Weights of a small transformer language model.
Size: 15 layers, width 384, 6 heads of 64 (1 for keys and values), MLP 1024 SwiGLU.
Each number is 128 + 24 x the weight over its row's rms, rounded and kept within 0 to 255. Layers, rows and columns count from 0. Numbers have three digits each. The size before them is the row's rms in percent of the matrix's.

# down: layer 3 MLP down (transposed), 1024x384, rms 0.0946, rows 298-343, columns 288-383
# gate: layer 3 MLP gate, 1024x384, rms 0.104, rows 299-344, columns 288-383
# up: layer 3 MLP up, 1024x384, rms 0.101, rows 299-344, columns 288-383
down298 100:112138119097134107087111151154108143167177124137155131151131121150121154117151106100136164067115102141143147149137109103107087095139104177118146102127130086150131139122070139092100126129128178076120116124155140148111245126094105109151104165142129172082164121134138107138110100088108125151
gate299 106:160097137154163114110131129145058166127146146113089100116138079145160155145102115075117049139099189134128119139152083151121094135151176138143148136123114130103133092127122157153133098122095143094141122106082150148127127132159149130122099133090144156107130145086134122130102135138140108086
up299 109:150148138136106137128092138091100170122124175144175159178139099135140153080101120114086088122125138114104171114164094117101163108171145140157163117075159084134127165131128113111164149084104127125094123148117133086115121123154131107119113105085084088156139128152127146118092127141136161099
down299 108:132159152145144106129142132153101141105148148132136121125117106141129116146108121130132070156110117141084153104133118092129149097185138165125158110102135123125118103152121107128143173113104139106128155158178123139060117139145145118121110109155136098136160127163151168109095084146144139090
gate300 098:125130144152116149110141196106127044120126174096112145119184078140118091112108097090121187112165121121122164119130115174085095156128131125137082129184140137157098113148143116101118142159164139109078154133094114190147137140147090118114109140125102122124105130142121106110109095104121132119
up300 093:104135141184129107166129121112067164107128116113122140109105149118140119153122149076143149170113133124165118121121113151138164120172139111128157113131145115090159097149096099090097149122138113112169151150084081137163125174130179153126176120103130155143149088185120156128096177143120163122
down300 096:128112126122121117145135083116108164119153152142157155136111193165118107155119123159117143142096143115124141109135138115174164136121119135177128181140143171119080160151112159148125141139128129084173133139146133149171100129144126129118140131142136140145116106111133112114110126120127095161
gate301 099:148124142146144125141152162118072141119149128107117119118133149098110123163158105112086160102143160103123072134151104122120111128168114102137145131129110107142099096161111163120119124077160108141126118094117145140148139141152122131175148136121141157107123135086163116079114115127149164099
up301 093:126079138090134123090116134062152111160140119149151110159090152084132113125128144122122099128165107156123131134113165111110087076139164122173166125067116127133191133093110134161115135173122149132122108106130123155123127148118149090135130138179124136128164113166127129141152121146111098129
down301 097:128071135102137138101140099131117134123135116093140127161114165124157136088148128160098110142153120135139147068113165163132101082148126119116141146127120156171135108115109170121102120161179113124121153083097168170129091165130145110112097158101118089105136093134173106090157067160129129109
gate302 099:157112121127151136153157103129089136148126157119131167179117136117137148121147102132112123150133093133174118196135140091164117122155092134128152112133117153151180080132159153103128113135110068155129100139118141105162137118144147150140082131140153178162140105144136104143125144095100142108
up302 096:122143100168144121082161125108092144109119126141100169122118142115149111144133071136149128128145151091096140128127145159136125110156152107143099117135104155103138121123119130090181125151126134097130123135119163141126141101135200125152137123146175113134155151119095152129175081102111141159
down302 095:078181133147127110120060148135135089150114120130142136115148111155112126146148207150116113149120132107114154173186113115145125146126119135146161094104127126140143149146134133108104137126173118106128130122126129108105223089135129126127128147122150153124143090155103140151138140133139086090
gate303 101:134144115119140150134113161101191177111138128145147173167165137149145119094154138114126097111114115137115124084104120114133109115154144071108146133150141132143129115128121123064109116091131118131120159095143134127168125124138130135182153146133076109121128141121120130164132125119149152126
up303 096:111123114136090135161158169113154184088078127148120160113114071168128117150108104108169088119123115153134130128163100149128128093132131120121109127125102138137080092154131115097067108108102116139113140127166143133145139107151120080150186167151109150118141148124111116119131092135113148152
down303 106:145142126105107147107130125160145114069115133156149144148139102122119121156076111114111114112113099113103122125158078162171142100166141143130129158158099135160134126131172149089082084106111111145094132136099146124127167097138125072158173127156110102116117167130111135107128073102088089084
gate304 107:143090117163117114146123127127136095142162166125108137128094156126098112129132173107120138122091128134164117081103089123127106143085124139116136139088138176135126131137116167109086096149138123136088082155151109173117120139177155156134159155070150111103149131169130173168088109165125113128
up304 108:101148162097118149094111163083102121089143112147100121120107122122096127125141140131112120122127165097158107130075083119170098090147066150094114126146123117132112106120084104133162174110132174173125141161155137095091101132120146159109129107094136119091114156101127122130147146078131088134
down304 106:093127101139140136061092150116160133101112123119121135141121201113091136131139138154162157118091153126127104129086123125140113077137134150124143126104090123103125098130111075095135130117099119164146137169089154073109159120126120136158119140128119151110111106154193145137122152149151102134
gate305 090:124185112111114114124086104109136116098122111101151165163184120129149145127103140122126101131129193133114121125122130096109131110141087111105145148121113092141158098106163069117138115109105128144136060117131138135128125120117097151099087111170122129154165112144116111136163103149079168127
up305 096:150153116131139136134090109171089105129123095148118136140155151121119154142106114154113126131125103123126128142104114190108127114150094130122134126095103101176091119149146113128111134142134172182130160119104126124123118142132098159132146136159112147135144122136107149114169109175154133098
down305 096:143111100129125162099171134130118128106145118127089113152072129161110123149174100104141119130130123109123133120140162137188132150104097104137116104151150139146163112125135131135135066107125122147123121148137150137139230110136144113146134106121117114165131152158153147142104151101121103125
gate306 100:142122118140108115098125105132111140102107150119128119129152153147105151112118142129116150203117134160135162144154101141142078127187157155129108121109170132160157186087102153128096161150113153159128122127134182145126094082151116135094149155106118096155104115121105118103128119122091124103
up306 101:157163154108145117133108130133164114129083139115137122109113123154138117146129112103088139146134138139156143096065164150084122103115138140112132084098135147154118098115110113057128166128096102119121143114156121133095128094074121152175155114117128157120107122132128149136156159099149121126
down306 100:131131174103115106102140122147105159106142116147070101114110134150107158128117093159091159126146114198125116131072119148147079115128161160114118110114155124111134105125118128130119072133126090126137136153158118085131140098124128107172131154172135108132148137078098133127131114122134117126
gate307 100:131125141182130153151143088147121103140120164179144177100149135155114118114098147140157114103154130144126131144174138142140164138141123105161133107090121119184079113129189137153155106074162115152100130140161115126107117146150125126103129137129092140094114095058108072114094158122144131131
up307 095:152151112130117149155099104115092153116140141170109109109117131126122122138127133116146108138122136141172115119120164121078133092104135057115132145118133140148092103130146119139155120106151152126138131151123133127078126101117114155111122136139153153120130097115114119156131132127104085114
down307 096:165177110132143174167138126134103121163118132138123145133147194147151134130174095115145143147105130108131103147103122130168151105124160105115116120096105141099124126118160114121118110082119108141121138112095106106136176084159091125110149125143136096120108102131128136153151093153116147091
gate308 095:169142118159168144092143169142132123110128156125111133117122075162129093135153134152114091104164107151131112119129172136119112119146150099161139127084136084130076169158160126129135128174088130136121132139114149134174134118128129154129128126125101123100119099127145164111104128156127146100
up308 092:158106151118164124132117131136105125090131180160170147136119109183153084105089155083130109144153107160139149113177178157119099150117157100155159141103136120134106151161136079133115099153107154154120106128096096134141108161105135142123121090086149098108102131100122140112061144131142118131
down308 094:084131181110092121114090121135124131126070119110126101106098156120112117129151153134128111119122133144134143108136180130135117131131135125137082155105105045096136120137176099126141131138111152107093147131118100133136195139161135170132163138133108118114148131088128195115086127162118121158
gate309 107:139168108083141137131092095075153142166092102118110104101108142134091156124113149092157122098133141144146123090143119133129120104121156125133111128089159112152065136090139129108144126151107106112148117149102168092156120072151168085144121129149153105127090111115112137132073107130109087118
up309 098:078117128196119093117115108120141156122147168142118197118102116093026113115159175167107093120120130109113136162093132111108143134091123164155127156155094105135165191167166115131148097140166157138070131157148104144094117139106081178137136115119148160140143142117122164140139131117154111124
down309 103:113126077158136143133119123087136155158182112145147165134090105134094107150126143158147133113128097152080076129131137133107101137126098136152109150151095124123114168137110128131119100173118160141143112157139136136090118113082106165096131087117114150111191107161146138137124119131155117136
gate310 104:103082109188126154150126144138145144138111142087107102182156089172133118144129103086147153202131175189135112125154096131152146114155108150120092155123089158138146101120116132099140123166157085109160083121175094118134129122096096118148117101111111117080128084118136111099123135156134120119
up310 105:160156161158121144135151150133122125133117116144136132148114108136145151186138129134120144142145140123116099110137107138147073126133106122122125138113176127120138132106119143074146120134154094175177097129135101116125134113127079134083132119096098112115121076185137158193152110131093135097
down310 100:154143165133109136114125120167105129129151135168124086122103131095127124140118102128112103126153174074124104177148116113125133139155156113153122158103187110094149141192134096130132104113167117187144135105109113110086182126128103141115128121132123111110126167140134153180102132100136187102
gate311 093:143127130128096154147198118108102178105084124117165158102123120124136100099150097141179133119103128171123152112111104112094130129134102103151160162100145079142096113165121103177115092179149110109139168129157123131119157137122132125142116149134156123130097111124113126155055129105138135141
up311 098:123172123121143081114128116117112129153116145133145119127165099126137136160157141148183104127121112089104113107135173105149143139132123129140134128104154113117115081144130102103141141143110151119097110110154119111125121125097186110104116129106192112087101100107059103125111140138144112163
down311 098:117167150131118098133102092107119127135112139111085119116115181119122117158154123135114124123144129092099144129088144148135120116161120116117156163088122092131142118127145132094129172159104137116120145119090130160151113106122146093103111133112159118119121130111096107129122174148115102100
gate312 103:143155142147107127132049131128121160148143097109134107095095146102129143128144115142185128104100134144153122097139126118106118082188147095122126115115117171136066098101129129140177105127110130137155146116169130166137135112126124135171145144150152167105165102161113118137109082147125112109
up312 105:122145120058138117113147147104143110123131139108142110081091156114155125095147148141102154132153119108086132121130098155184124135123124126113170086116153081081136117132145189130116138134115123137120153137170152149141142117083152099117123147114107125148120084184129176109134129120111152130
down312 101:134116151104135134149188128107130129101154173130148147115157129120157119078167129139142139146108124095088130152114062125127133113128124141103105128125107115130163117146156163119116146156148110131121151113157160122103078104071100124080094148130128109137141095150155146137119148109070141095
gate313 099:135110149149155200163111147122131129094109148126152146163122133125097143138150100119131109167137124187172112138127107132118117134129164120121140167144142117109113117121093147073100140129129091148117121173136107143099125146128158111142127124122157176105098125083109139122141102131122112132
up313 100:137142146117116071130125122150088171133095130143115092113140115122150157125104137121137145102142146124115133156168134099173109159115129134111099148158100132164136140124128107141163137107134144098164148108118112099174114119114130141109174174115109099135095130134129128127071145136155115100
down313 098:123157125105112095123128132140078117130108134118123099094162109116154151149108147146172162123120141148116123137096113081161113132113125107125086154184133131112129116103133124153149147091119122082122110123168135159138025115124109146121154136141133137137130126162125057128111104114129113087
gate314 101:121105161112153142178163086127177165121132154130139137123146107109119080140132101124155149152144171151125132108126081135127136119114081069128143143119110146146187130098105162149146070089120132137124087133126175167115122174110128167134154129159164143120117107145144111124105145128105155122
up314 103:122131103145095130085132133148153140079139157163118131104106123115123073191169142121105131118138088121124147117160123131125134079142146124148117142118125162133130130125109065094080168093113151150157115131144166128125112110142121114125127191112129111166112121211126128127106140144123119120
down314 103:144150081154117138081146095123176117127180154142103117081125087114114087148108118149106127140102117145133144126137131108107129088180104136147106101115148159124152124121122075150102180124150139160145123143161163133128171106139131140129146131149104107139156112160160103149139157119116143113
gate315 096:108111133118169146120110134165139183094144140105136122130083149093095155151171147163103139142098123121179134087156151141093085158100122077106082120096076168160102144123121140132096085146102123152121080159136115078087123162126109151124111110142123101135120087101133090108119110100105129167
up315 093:121115132123165116145126140165128130113187132151121128098128116104093104116114126159106159135070098130173125095126136145119153159113131075135145149080113151138107196120092161134121087165109163106131118165163127086089140169130131145133112132177148133119126115112124128091175098082104120147
down315 098:093150149135156104140121147164104116148175147153132129115126112154106153127119146152104127128146096116145168144132119157128132180114139116077133102103131155136132145085094200154135091109156143115115144093160106108098173099135110133105095129153148102107180102138097123143120119140104109147
gate316 087:091138129155122108135132145144121131127113146130134124136111165133126160103149111129136155097158151095117138142097156138080124114126083117176121146076148127123108144118090150082147117129124103084114120137140121093130143150125126168144146116078128102145135158124129135105130098126114174125
up316 090:099177140164132117159100146115162125140091182140101131150103131121132095106133150131142152145140167123144137128091144131083117113110081136157115140119113117146127168117152119077123134140122104109106156175123129145101145132083104182162175113093080086147116173119094125082108137158115113122
down316 099:138161124135155107111131165154177106153116126112141130166129133125114157138158114143107082150159132122076150117124149147103130135196100117147142163102106081137115115122138131099125136124188163137122131104077089054133218165096114144123162125093138095130151176132110124112133151142079153149
gate317 105:099123066119108152087143156138099161137139116141138095156174173129124134142172122111127162163118171119134102087110126148127121082149128138138152136153143139157140118115140113133121173130128104115141135110154154142131118165152137091083103096102143135126130148156107149119115130127158124087
up317 096:115134096164098147117175105134107066163110119155122117108150146117130138104153152142129112099115107129139150132109118110114137122122125135118118147161085120062123126121112108177164097170146139118142121155075170105107108128106157124134136171088121146148173172145086080154075104143129134134
down317 104:124151125120106156132129107087152153185079104154151119103113103094130155118131126118161112121089119189146165123117130075133093138173141125110119136137146131096122152166130131189093128160103121124155131119144160098095110143095190113127114174097131142173166123110179107152113142124160075122
gate318 104:105145139105081087117122122143115128118147133113145130154069121145169124119092122100188169119135145092113121177118108151145123127123085154127124125064117096142105145114126123122110104119137103131109122150155137119165118116124117138113146118108133140167113146133141145087093075174123139136
up318 098:089136132089138158164099118125126146099156095129114115087126095131143110138135105130109118151123102157104143121136150140118142181166111114148163143173114141176153154105092152117151103099132128127164133127123118140096121132147145143125109167173128117096080133151159145137134130114144135165
down318 102:164124125091132133169102133125075112117162107131131090142090099114158057143135104111122118142145150120117071140082165139130117140136088106157118118101100116156104159140102143150159074117100138125158130126116171141132101110124127132133131117138147098106088109130136136088147107120134117100
gate319 104:130110130158161127150133113119082180169126113081136089143091101125096153099123153108093107122173111118146151131132108098173132118129149125138112124161110148153156151102108137097135069146105127155136160154146112108114128120123116115122131102147139162096159117121124125089141122086182130120
up319 103:112133100081125114124123151157096099150082174124158082136134136127087115141118132133114145120114118167124152112108188111104126109119104153111142110129129079121104113133127112115073127151122110079130121151114102137135110120155131105111154137133135127077132104085161102167134131147119161127
down319 104:172065114098127127106131142120109118111073137115138076173148118127172141137125141111128139137103143109118103137103140074108125118145105162166144160093081124147067127141116114107113095188115144108095183135139170108107059174145129118126162113151164115128091137089135126108151064120134130140
gate320 105:140165150100128126176146104163133150124130107117146116162146102136150138146150144153133131130122103119110087083175117163134149106121131125105121125127102103151144118151151130125115127154109135106150127138163173137150137164166145134118161142152092083134150122128125128166127147084168143106
up320 101:098112141102204104110109144125138158160117124142194149142124141161157154131113102115151167143102135106137107140126157113153155101150122128113084100127137116128169119138094165134091148156126129169105113142120137139112132117149170127100115143116132083152119091168145114108147135140173155110
down320 098:109144111091153154101149123113145132127078117140131151155126105157146156151110108163129123126151124094108075149135167159137120136162155125110135098141133139116156148110062177115107132145137142162135123136138125163136174140143154124116127147135106110106141065134113091109121150155190143174
gate321 098:163124133154134168126149135108123158114126142147146123147142111095132109103155170157146127119103123157143115133146141132111105171163165089132108138110116137140105165098152127150124129103087128136139108134142114122088115155103132142132161104184077150166128118115113098132139159079128106115
up321 102:125130117114106131142180123112116085104129105102145095135156099139124104168097143099139149121131138142138128152151137147137133102206121123148133128091141116114091155091140141145127124104126084121120166152128151141098145123142117142120145150101118125120129138147150113108135147098140155161
down321 099:139104169144126149137134090105100133131124111118176135121153119149129130107128094135113156149113128116108138145135098169135137101168113136103182178105118120110125160103151158118099146110096119125130117126105137114139180095157111144109128106108097065115137083138129130134086092080123126110
gate322 095:151158104123142115106173161120105172116121128148147148159148126135111128145132102139119165108126134109093138134118114106100122128125089149177091079097098164135162140126147124121110145124071115120116147104130110128166163121145098124152079096110157117123145150128118110139140144122151121049
up322 099:125085139102100166173142117101107082166132158137123132148153103127071161096110146095153108149131122159139125045119157153113126147106133134075182161089182137133120132146120126124090113160141116135167125103118135105129144125132165139162162129164077106122106088114156126135127125127092100140
down322 099:152156143141131137139142130118123167148136151134112135156138113138150106098121089155144143126112137144088155133126148129143110108109128126102136129141146148153125115100167099145091176135075134124124094121121079110133090127122106139133109111142142149148115143099053100162148134106179147101
gate323 100:099111154119119151170146119144110149144156114092138092114105114144128138112088130091123116137116133127138144146151078096145141135159158170121103120137119153120116113176081111137140104131137154130129125174159156110104113117106140145143127136088163114135132117111124141131132099094104057115
up323 099:122135142145185146195123125111112131138133167129154114136149153122123121131138131126098127128126120116108128163093115092112151151160133098114146124122106156123120092096105104110115115158142127124142142170150134150095148136149100171155125113094130117096124147123136136142107062123140109126
down323 102:158151159121193112152139096138148127151108148143140124104131181131110103124140122065120129102123120125138077136157146115125095122128126134211091111100109099116131106122121103138112139122186160139142122073110161142117154129188102167107131142160125107111161184126087132121120112181125103112
gate324 101:127134165108126141170135143130181132148100168142138164143141058136133138135110103160138153125141135107089091106140103106138121093109095124118105084145183095131164092116128153109133131119166152184130134186132159084104117144127133136173128097126132098084098124109107098161126140158102123092
up324 102:119148120099100151133088115102177168111147099104114135159153128153123190154111128091123129110121103142124135097151121159112132145115156133137140086145088128162097130149141134158100161116162138167145101157141124124094135135143116130158125143149083107145120095161150157097125086105109121164
down324 101:143100130115141147126109153154159134125146098104133117118126116137139140133074114107162138089136060128147153109103161128086109142116162160121178090174136120165114125122095116127097166155099133167130059139141126128151098160133100105141100134160111137137141121121140108132097183090146109130
gate325 094:164126096085139156116168123121146122139137113125084144124145107130150140151145151100151149120126143105111131150141103104150111068105127138140161107111164135175129090138084113084100109173139105100130170134150136150141144177131112097142095135140144074097135104173140124177130157125160148120
up325 097:095165113109142127135141142123147171090128151142111124119129153107097142123117135106158119087174130158154160106083095163113116086152143138129169105114154131145157105131080124111131118103143118109108119171167100119092144121144102111116098141100145115130096158126133117107166106067130127160
down325 095:093139108107146149148163097139129118104118128095114096130108131163118141153069129122159110079189165164119143120135138127112143088125163128116138118132122145129147108112119151143150137115110115111111148128161151139106161140128117098131110098122120165085090123160082145109172149102079158129
gate326 097:123127076088143130098146138136111142134154135110149167146138139123081136141158122123115147119130116119122132093123113133121149155149117165148107163110142143104153121116140103115131125160115117162103114140118153150156123113071141122124096084150130148123118149119089137129111105113098112122
up326 095:139127117122094150122161131111136110140128155127108125108160188106086137116120151116140138150117123084143129160091151147164112150129153129122146147151086119102110140160141118159155121114128104127099135130144130135149132122120135114151127110097128118130138119126139099156188179121139182087
down326 100:178111140196118149130117147122139148147142139098132129104131160112160088109122131160160136166116145148132179124077141081158105116117126125150136129125134145121146065161174137100135106138121157097124118116125110125143059075122107111156107123104110146123169096113092159134125137085145136134
gate327 097:121165126152120091131131127152125138107088122118111132117162166150146147151122117043123143119102130115129176141153141098125139144113117134170092099151131129090131124120099143094099136141169129116109110162143122158131124119091139134114146135115097140138164129091118145129117121055173128135
up327 103:110139148122184142113149150101125124135121166134177117105135126162105114120130157119108141100128175091149116109155112144110148144106121110111119109113110114089134102145112127110099124117094109157149130156172124104118122137097129174127159111107104120162133131116143094113142127111145167177
down327 099:097112121145106137133149176137161121123120130115102129109118104136113161146157183080153125061131117133127144136137077087124133175146123113185114077133128156137149120075100120136091170167156092165136096133120113162142173094111114131112130141082123117145149121087140116149130152121115164134
gate328 096:131119141094149069117119104090124142108144147094117134130131124116167150155133081130116103096150115129112104108115109140118136094131166122138159095153132095168124154109136102155160099121141111109118132131167178086121113142133124117147117140119169123118150077127149146063138104115128096129
up328 098:161133143147141177140102113155157147153136147147078135140118099135088117120140160085149147126107097114148122155117106108162160106107139125113167119107114133135124129092138168152138123109137107130149125117136138135174131074149148137119124129129185109097140099128165138122073147175153112155
down328 102:102116127156113144106142129156125141166127136162131102109128083107141093099150164127146154150144158120130131118115145117178133162105115106104121129104122154082140115113108139096093135176108103107142141156125151142138093137142159175111124127155146135111164113134123131120116128127115156124
gate329 107:162159103110150145142142140126153143156115113154135129113127127188156142151123161162063146048151154191106105099140102150101141097113162120159123116129132113121104113101113149155093147118093074144185137161151139117162129135126144103133137084100078104111122116138139100141116100121149178135
up329 105:137150134107094139158146113106157101145116134090116123116092141117123108093117098076158140124077118120132170129112115076154144152153117129077151154153114162134160168136150102090131162173126129137149115121133119109119126124151104166117108115188084114163105178144132183124154146169091088124
down329 101:118129136168126145177139131118109107161149177091105150137092104149142085117124121097111132126094129101111127114109140096144092131120098161113170148113104179095131183105156119136125125134114145118138099119096145131120079146118125110157102132136099168144129136160107141119143155154136107111
gate330 100:141139154128085170100139149113130125129120142125116159171096109079112119140101151121125140136122147101067139122108096151087143137139086110097164142149155096153100094130141127120114122104129086144155125102144143114173113121155098119106125109138114188147125114171115153147094114133109108142
up330 102:116105159110140174079138122121120135112132094118149089135125066137129143120096110118164119189089160132123133137123104125129125137159100147122120097151152130136097113148106136109078100101066104114150132137113128131118116157101118126113157128116133170145136119172084161170117095144139149150
down330 101:121140133130151120107118135155113136151146147143123088134115111122095129138150068125169163149130134074147160191119107150133143105137105141091152087102153125169174125137139078128112078104117088118103125096138133106114176164118136111077169087119097149109106131137121169167112141157080121133
gate331 102:105091119127133079125137143115091169116167185110150098124148135143141157110159138117091130094122146185126135143144118099121097090138158178130143084130148141143163083144097107113097132136128170109094086122140104087163136112133193095147127115157116180138137147122126150148110131149095128121
up331 095:108122184107130097137099089152140095129092095147118148130158108159117090118113127163177096183155121130130126123099101135153135195110102108113132131141156131105124130143168122132146108087156092111101147087119148119114125134104133148136129144121168089128065118148141090099168139153121133137
down331 097:153125174162125111126088119162116143096122108151132128109142131154118118136153078183140115134143139179149133079148098105136074195148107134124149130091176096127120149139147108091113113136148125133150145083160130136144092139076168144177161117133152093135110099098197134112124124169154112122
gate332 100:147185093147141155153138064124111108120082121091135116168072108145137120112117114105103089106123224176131104146104098129127146137127173186095140171183128106114133131108083118150126119114111128146109124133168134074109137150100097100136107125139117129110116116122140144140129114092081148147
up332 100:152155129153130137135146104131165119139121125100165113127119103121087113137140128134115162102149170135146135146107074125086141093146169146112097119140139158134117093092118114129123147126151104143157114085149168090173139146135114088139145117124139167121147136114113103138152115100124152155
down332 106:120123154166148164136081082128174099116096114132190119147128102130102083093118129120108122117123150101120125165126135149113152137156167172122110136137188119174110121105140102152129149115121089158111123103125145129114188118116104071107110101133148091143162142095119107104137134105147176129
gate333 095:138100082055135105157096120089153162153168154119113110134116102161143126087152141122168118099138116099112118092156128089124120094109147096085152164104138121186095125097133108162115128172148179127151135085150152099151121164145132131127122096109141136146124144175141121123074152146130131122
up333 096:102119145131145124132109148156118121136131135147131130150120150113104142132113097121135157125068136148138095104142116127132120128150172181112075106139131109109114158115147099132138122145103162136088123140149138116136149135120106140160137107070109136122124134127141174136152118192125130155
down333 097:075144160159121178115134145147163125113129114132137112125156082142132148109163120142167105123112134131161108103114108159103080116113167139126123058153173171098123133112164143092146112170091160086126107141109112146097135118121146089119111107093124143147151144104093133134148082144132113124
gate334 098:133095117146140118133093138115132151171160124102098099067133157111167132124125136116094148105135145144161096110081099065127135120155101160104110125131173143104142140142096213110120099133141123102121080166171129188146155132123129133143170105085152094122155151108128125088150110133147161122
up334 108:175153164085145169186123115135148144101111133171132142129101152146162099107148079145143139138132128133148107121100123149120057140094153086119120164139086146127123110121138090139111108165133121128158168142095120093127122121093137123143101120163114111121116136148117155114144135116115066111
down334 106:152151151111130152154114154093084166121147148135087131103102141135133117074097090151156157126125117125170129051144115118135074111070138107106076170142153167123126110124115127093146115122146088104144074151140096136132181131113150101139121128114134110121123100111185115118122153090146086127
gate335 102:113123093139148106139183107129104104060128098133176131138128134142117121151125082129156137127141126118141111117152116089162127096133134127105110085136118120108143127104123162128116128088124111092173076162120144137115119174184097090092086123124090152126097144113145168102134085126128123099
up335 098:156157179083136146139154119158168146104152163111134103140156113125179104110176099140129188144105149121095141101138109088093111145132116173106133193119103110111137128123168111140145106128143132097124147150116081149114152148128152159149155111138073161112089131134151166107157146152110115123
down335 097:156129143123115137106112138110141144081135143102137144123114152139179099131113135145117134088067142143114166106169094141094159137107148119096107148076120130104140109109111145130124074088123143108140116140102093135124129181126083120114143120114084126088099129087102139120149139177105127116
gate336 101:129122095094123139150167156089111114143118076139132137140113161168114154124130126103143120145135176099103088131091125135147131124137092161151095111111112133121116102107141129132129115170160165158162139186144154132129154144158176130119137170112096152126152143151107156132126111100124106097
up336 104:119167081112156073162149156147154138159103106125149156128082086116135128106071100119158126102128179104142106132123173125151165107117149145153130090144100146147115134117179135139145157114116110185135137124076151091158142152121102127169171108146124169118133148135125142161115160126112173107
down336 097:119137138104103137136087125128138101161119108086136129122143149143136099134110134115134137169117105101113136190134126179121100130134110116101075144143082128112164120116135122097153108118133116143149145097110106151153143132142126104134127102151111146149119129137080125126146150139109150123
gate337 097:100110142109129184098074112111098130092148128103143142103097129175113121124114149173162087111100107097120137107137100108124121186125118127107126062147113118133115135159161145139114114113154120135105139179131123105146113149125129116124099158139121087156151145152068099122089145121141134100
up337 106:094096145124167145114116118117145082156127136145137114097113100124085135121145120104137114125141113114133098115150174124147123132106111101156117104112096143128178122093144106138153121117125128150171101115136150123130127132084113111139117129122160088136131149138146123114157089166115138127
down337 095:124084137119130134116133120129133137154101118146112115106121144096083106188152133082095109146193128153145108095132205129118126112126099128136121097125091166128148156079161115134118102140120118138203089090131100130113132093098129114154112141123146123156123154138149147114120090179158126123
gate338 094:130139146116144145125123089115087159179128160092094096119112128176111152134127164130099119114132135117125132116113125119167151163068123122123114107115160138164111151109125154147151111149145157136122109127089108092091107132114132157146140106115142118126127063172169140098143105076117148080
up338 100:151112100118159129137138140139133096088129138129156192141119141124124080108116142139155103121125095108131089112149116133145089131182136199139118180150115094104145120166135123133076146145133106127125117086143116165125137152196114121109097126102129104137144157102116131117128166171132100114
down338 093:177094084145098159105133110105096103127153123139143146140109116123119069120132170120166093124090125137130082103147124100152164125138091163128090150153137102124133155165153113131098146115086137140157097108132121115121099131124116093097128111093163141120086097097166111110117152099144127077
gate339 103:130128123142153101166078091148087121102109120118103117153082132110123126162174145103193121075189131128071096115146110178121104121165127097141113141096142123115131148143131138093144134084151124130139131124111139142164122123113133147143123106104090168152109168124100133135127118093111141153
up339 100:144165109200141112116120075098111103121081121120153107095137148118140142120133091099142134090130115109117152118154138118150128127123131131108146133129145090141154105128102146129154095124119116156128138156085120116116113114116121084096166133085116145146201150117105138143134146112119110095
down339 095:087114096165151105163152107146094134113100138090140171133131110144103153100143184116159137085153089152095123101156158111110141132114165129104092144094160121127108105111152145143129108112105086159127114111107166166110175136150154129178130126080110150137163164124119141120084125137053101137
gate340 104:098134105145183131120127181123160127182098138119145107081105140160119098106137096144129117153133156122104123139119127104117089142119149160131078132096110117133140159133106127138140151128140145093121103144101162115083126140138143109137092132127101097124121125082143102141134096113127125182
up340 105:120145161145128131138119109144081081135115152096128097146150152124095145106156104135144138118132173117083075113131114114100138112152154101097131148164120136094109159134114105144134128113074158105131085135124073157157130137123132115079112141100109132129127131109125079103119168146133117109
down340 099:143106102118178152170101103132115120129145115134127074109160143125126133145118136115148151125086154088161107119117111139138118123145162115081154139128107141133158133130104119075122117154133099161131066147135109141172133153105124083097153113116134128132129182127121106137127121142140122122
gate341 098:133132146137115151118142125134133120196107142145121157143119120107131109148124116132142127113116095169098086098120107108174089182152125104126141124104108102123141149159136156123124162130095096124119123145134108089130129146141119116166144152140115127104110122124126145125086175119098107152
up341 096:132099093136114107127160126135138140104117145119121121136094158125148123101112068085114109128144135124141136126129149090091155111106116133113139106134128188142101144140138110140170074137112110118114126130100135132126125107129139116126140135143107132120140107108119129102126097141107140130
down341 099:087140064107146120110149112133155135112105107142143087157138150165142115089159085098136138093145102154115126150144103094105154142127148114076181096121157111147101125105115152110153114133135145091136092097142135140111060124148127120082123103115143134101078119141134167123116141123114116138
gate342 108:145091152139172110088109137089150142168125183133146140165149134091129138143111106105128139143147129146143093092137106129090106141116115141138189160108090187138099111112071121144161121155115140091107111115136104125144123160131118150103155149102164099118142114082149098110117121165136131117
up342 104:146140131130134105128133105118167108150129120114117146160132112114113122096140146124141118077125149160105142110106101140085121130130153132127151126150121093130142122090133093105144139158107155129187106103103049144155108107113172128148158140146148155184143085092146150114141136119133125138
down342 100:104108159129144137123144112117154136117094127111121134118147159132127149130184103113167097092156165089127113103126152145131185124169121124145141128139148124136120125157120136173115128112140094113143115107131142132148147150109148143116195113154153124147140163113121109095169131131125119124
gate343 099:123166116124143144172124195083101142119154151150103179148127150128108115085155151174132136113139114144147162111096102125113127140114129139097101119117124129168109113101162121108115108164181133122117140127121140109140130153096131148139110090072124131129136118095163145150152105134117127171
up343 100:117114121129141109138131125101132132137137105161174110110120129128120153094119099112113103137159138120164166115106144086119104168141119142135167099121142128171119099099159103123117091113138131082125118128102095100109128138114085089160115148115136163106112124097147127150153104113158106122
down343 102:109132115126099116121089115127147139117127115157152104117153108125114165119148150125136094156121125121168152167132139123131138114083121153152169099162111116144171086082131105145163103087129091128076121097108079099103135140129120091109119135118137128096120172140135139123169126149146106153
gate344 096:154134129180121138118140103093147133157138185118075129149140125095142130098169147118148104106110175136078147149090144146145120098132111127163152128143126152111156095146137144103123158129166057132154132130122142113137134110118080151146081187180157165103130098157142112133141113097101145106
up344 097:131139139112143102098142129149151105122105161165141126140152144149178163099106133144151135141148061109132132118095096123135131105145126144128165121103130137151148125121121115091132110122106149135126097097132141123158134163111101162132123141110094111117085149141145110159120160134146117153